Part of a small language model's weights.
Architecture: LayerNorm before each block, rotary positions, no biases in attention or MLP, tied embeddings.
Training: a variant of Adam for these matrices, 509M tokens, 7769 steps.
Each number is 500 + 40 x the weight over its row's rms, rounded and kept within 0 to 999. Layers, rows and columns count from 0. Numbers have three digits each. The size before them is the row's rms in percent of the matrix's.

# layer 5 MLP down (transposed), 2304x576, rms 0.0165, rows 1121-1142, columns 384-447
100:524474506529433416563492482489496516594495530491486538462503459509512469449425521570507481504510550452511431475594499515501511539538530458544551489516522509568443525507411480436464468554542513
100:518498471559517444631498550536479525534444546473495531526493497528571464525497532614570530502518547559561465442461454473520535518503448456534497552479537541475512448499481573509480498485507517
085:540445505557475535483533502543528511482571505545490473475509462493484426460456464499540473425503502493538514412481451488471457519447504488542438530524488446417492518515490482515510478485574532
092:539502446506506468487433535512439422403485534487513489548528484462560509454476440491506498530480447430523454433488564459485470519547541484513504586469524535520490525503489482471504411447407529
093:520508505570538525429492538483483467500479482508501524558530478570487503480465473510450501463527463552544537489512474570484527513439506506478509593438447539488469504558549486583521426491430440
091:551560479527625519471477476479543471508573426522435527488399476527544501495451519549458529586551512468548574498516428508533490476514563470493488578531441510420491486472468461586496545524474498
108:435508546450550524524548511554465484568491528501488472468516421494440477440486520461499478448571560483537470492476532520595517545488572503507400517477470505570521469535499505510577487478528507
100:451522552507476478537500501424486457513485465420523516566475527456455530548474500439542508537525453500421555541497526506475419495462471519515461553468537474521499478497533459477490544519499497
149:481527535514515544543413521519460484532556454509558514512534504544464489535494435514534558513446449521478507433462495515410524454499565478559523473478471517515501511555462409446527578458470495
104:560531556496562493485408509481512455478399485564499487507502515483528508517513465515548467525561484503461503521445486574462551524517500473512530465508467519471461447504552541492460528423534429
092:557513423501479511468501477469552490504472531510468561523490521450473506538556526475539544503507494465494495480428566510502432450496582494562410474454530489487543515504520555525542557507520501
100:535567534562463521530406491550442449504465508474471528497503524496501564431468539499457526464501512512437446496508548517516506494506541473454495423463539492537439448564504533491506470451552443
103:493507493527492409469473480528509461439532431501483503489483571485444547474518550468475472443525523451454500457523478473521473464503527555511493484517519512507445470506531572492485554463493541
090:469433572549433565512483562565417501496492559484558491537526584520502543482510425536472438488492546501511501494511457487476464496499551516463491461500454531551559417542474454479492497484508557
098:519508477481473444485477426520530510524441497515417540465575462512517483524478485424457485526479511479538491538466524455493544511531450531463551529438506448558518478467450491471551487511455545
122:537457565518543471546476449537531564497428482478494535517511531426518480505489474514502517468537409466488531508534447531512459497501476461538551506542530578504442483474479527425444454490502476
104:485512525450459511494474505548538513468511540451515477545493475498543519508470417581491522502477548538494501498570487436508456444510497509521514531409516481470576463515504484526447527434553465
104:517461543460487465510489517474505542492474488511486484471622516468538471505502527501461470516551507518506505481495511403554478527528524568516464480478384492468526545462464506503466505511492455
087:477492513483492489486518489493459486537497503475508466450504456496550499591530581524480438530511445464462496504457565569536416520588491463474515473550459498439512507490508528500419449530557513
095:474397539526459455426519453531506479503475467431514527551490455451535464502541472488468461545603507450443461544490488561434427481470522469476456495492547396477440443469467468480537520527521504
092:459545516484538560492564475480569493536472447475499479452490484491462481503544586473568456430526434518543453469447505571541514633503544412491557491544461570442475528532526536447431536513493497
098:501498478569555500420496504501465463476537579507512536427419531521565455452541531462525476503535500450466471494442530458505490550562396510518488501505489575512548541447587477444477488486501407
# layer 5 MLP up, 2304x576, rms 0.0243, rows 1122-1142, columns 384-447
107:446555525564591488467422524552490507496493611425433504524478510527457595471457512483540555531497559546469473503522456522556471464480493497490499510457460526457557493511474444541531512562507489
092:401522515439474494448472500452530495494452540479490483544495568537456436468576526515515533558450494496496451538495559514526518528559540517542525477538502552532504401513498520498419549476466528
096:515540517472495494469515406506594602573510479495545519568416511524483462512548513543505540517519495601516498563524520557464460488503457504496548410484497480458536500511547392508484500568621479
096:444495504462485470504548520490549554532474454508436530410495534487502564487424558512472518541495544537480498479461466512500452479502536559489405438479476444507622418486500629483514481534511558
094:498495520456465519464540518505540496505409573442511504455508520453537457550452476438508536493520488488486461508515520459546438416507508571469524374466474501497498569500454538435537507438509494
104:522540452475425521540461548492481510496501514507475522532406484510521549550560543519497455524474507569470535550551462546524458505484515451547520529501467485504511469578508457524456527460487427
097:512550493504575501447545498474500551567495445495491504425485537483545518502531470492483480452446467519486493472476522466513532501485497470487581431515470445457464528466529491564463540542522498
128:491551532538558533520435529432407471508472428485507528440504565478448523506492467505515496569501509554502504494537553505548492495534495447512515538493512546475504455465506437545491472490506448
099:452544507521453503563491445499593517516569548461557472521522471479501543560502493506516541508449561496501544463502455502531511479506454546499488497482529514484511536509501496551475456583530504
099:608532496526467536470496524451499502544421461473431495462516479527518522527522449463454453497444523516554506465570544464515534489532478502583538516493492456470582547498495504459519539558524490
100:559468600460600449527612517418448564441457478544454441494488505461497482545502475465514503550575512513538478492472426524507486489563520527456483551546522551458587505452477457493504432525481537
106:421552471505492478530536444573467524503396501526502531464577537482528474536457512514563550503538481476476512509498491521473556508482453437438555526564526487501470526564520488489454466560535450
100:515482499433512494529575572439504508433516518504438477405540521478501467498480489521495530535529486456519525479488558488529455547495493459535560531515520501535581505459507487450515484511497415
100:466504485529580442543495585484468512507460479398485531522491545547468550422487551481476490465514556455497566438553476455522434468460497470557542524548515517548467498529512469506430499525469444
102:544502443467522521519445474500440516546486515479560559471472518460434501527478516594454499542459509540480539530473500526469510431516431461541481530503476513504490490429550564493492553533511453
101:485545386522559506491458547487516476463493457488521513478500464519454476507528598449561534523479472444530422471525442495456589556501445501475470516552541497565499483553585513369486455490484448
101:489568537485486515530502511477471457537532560415557545495488520495494558536525485558532577443544419545496484534514471506472525436452480444525566575572478503475500445539509465514526534481539424
092:493563428563565530499492601507518519482508470519529558514491447500454586438495488482486524435523606539494520522514479451506477555500419480479526531523559547559522498474476472457572465403440467
100:453548515518600434594451510469554524520503500493497508537477504442471431445525534536551576552523501513488530500515488461527511429523509504545525506539536536463501504509464510438424487509524514
090:494532421451503425452464527490443476534523590500458553550483424496508527553432441483483530463491550550476600490477515478493469439427446518533531408525547470446500454527495526436476454535520500
100:522504562497405494490424500479566516548520461514551501546489521489538525487479589483461533496486491549455528442532472496480535550442515482529558529500527460508468474523520506528528526532489524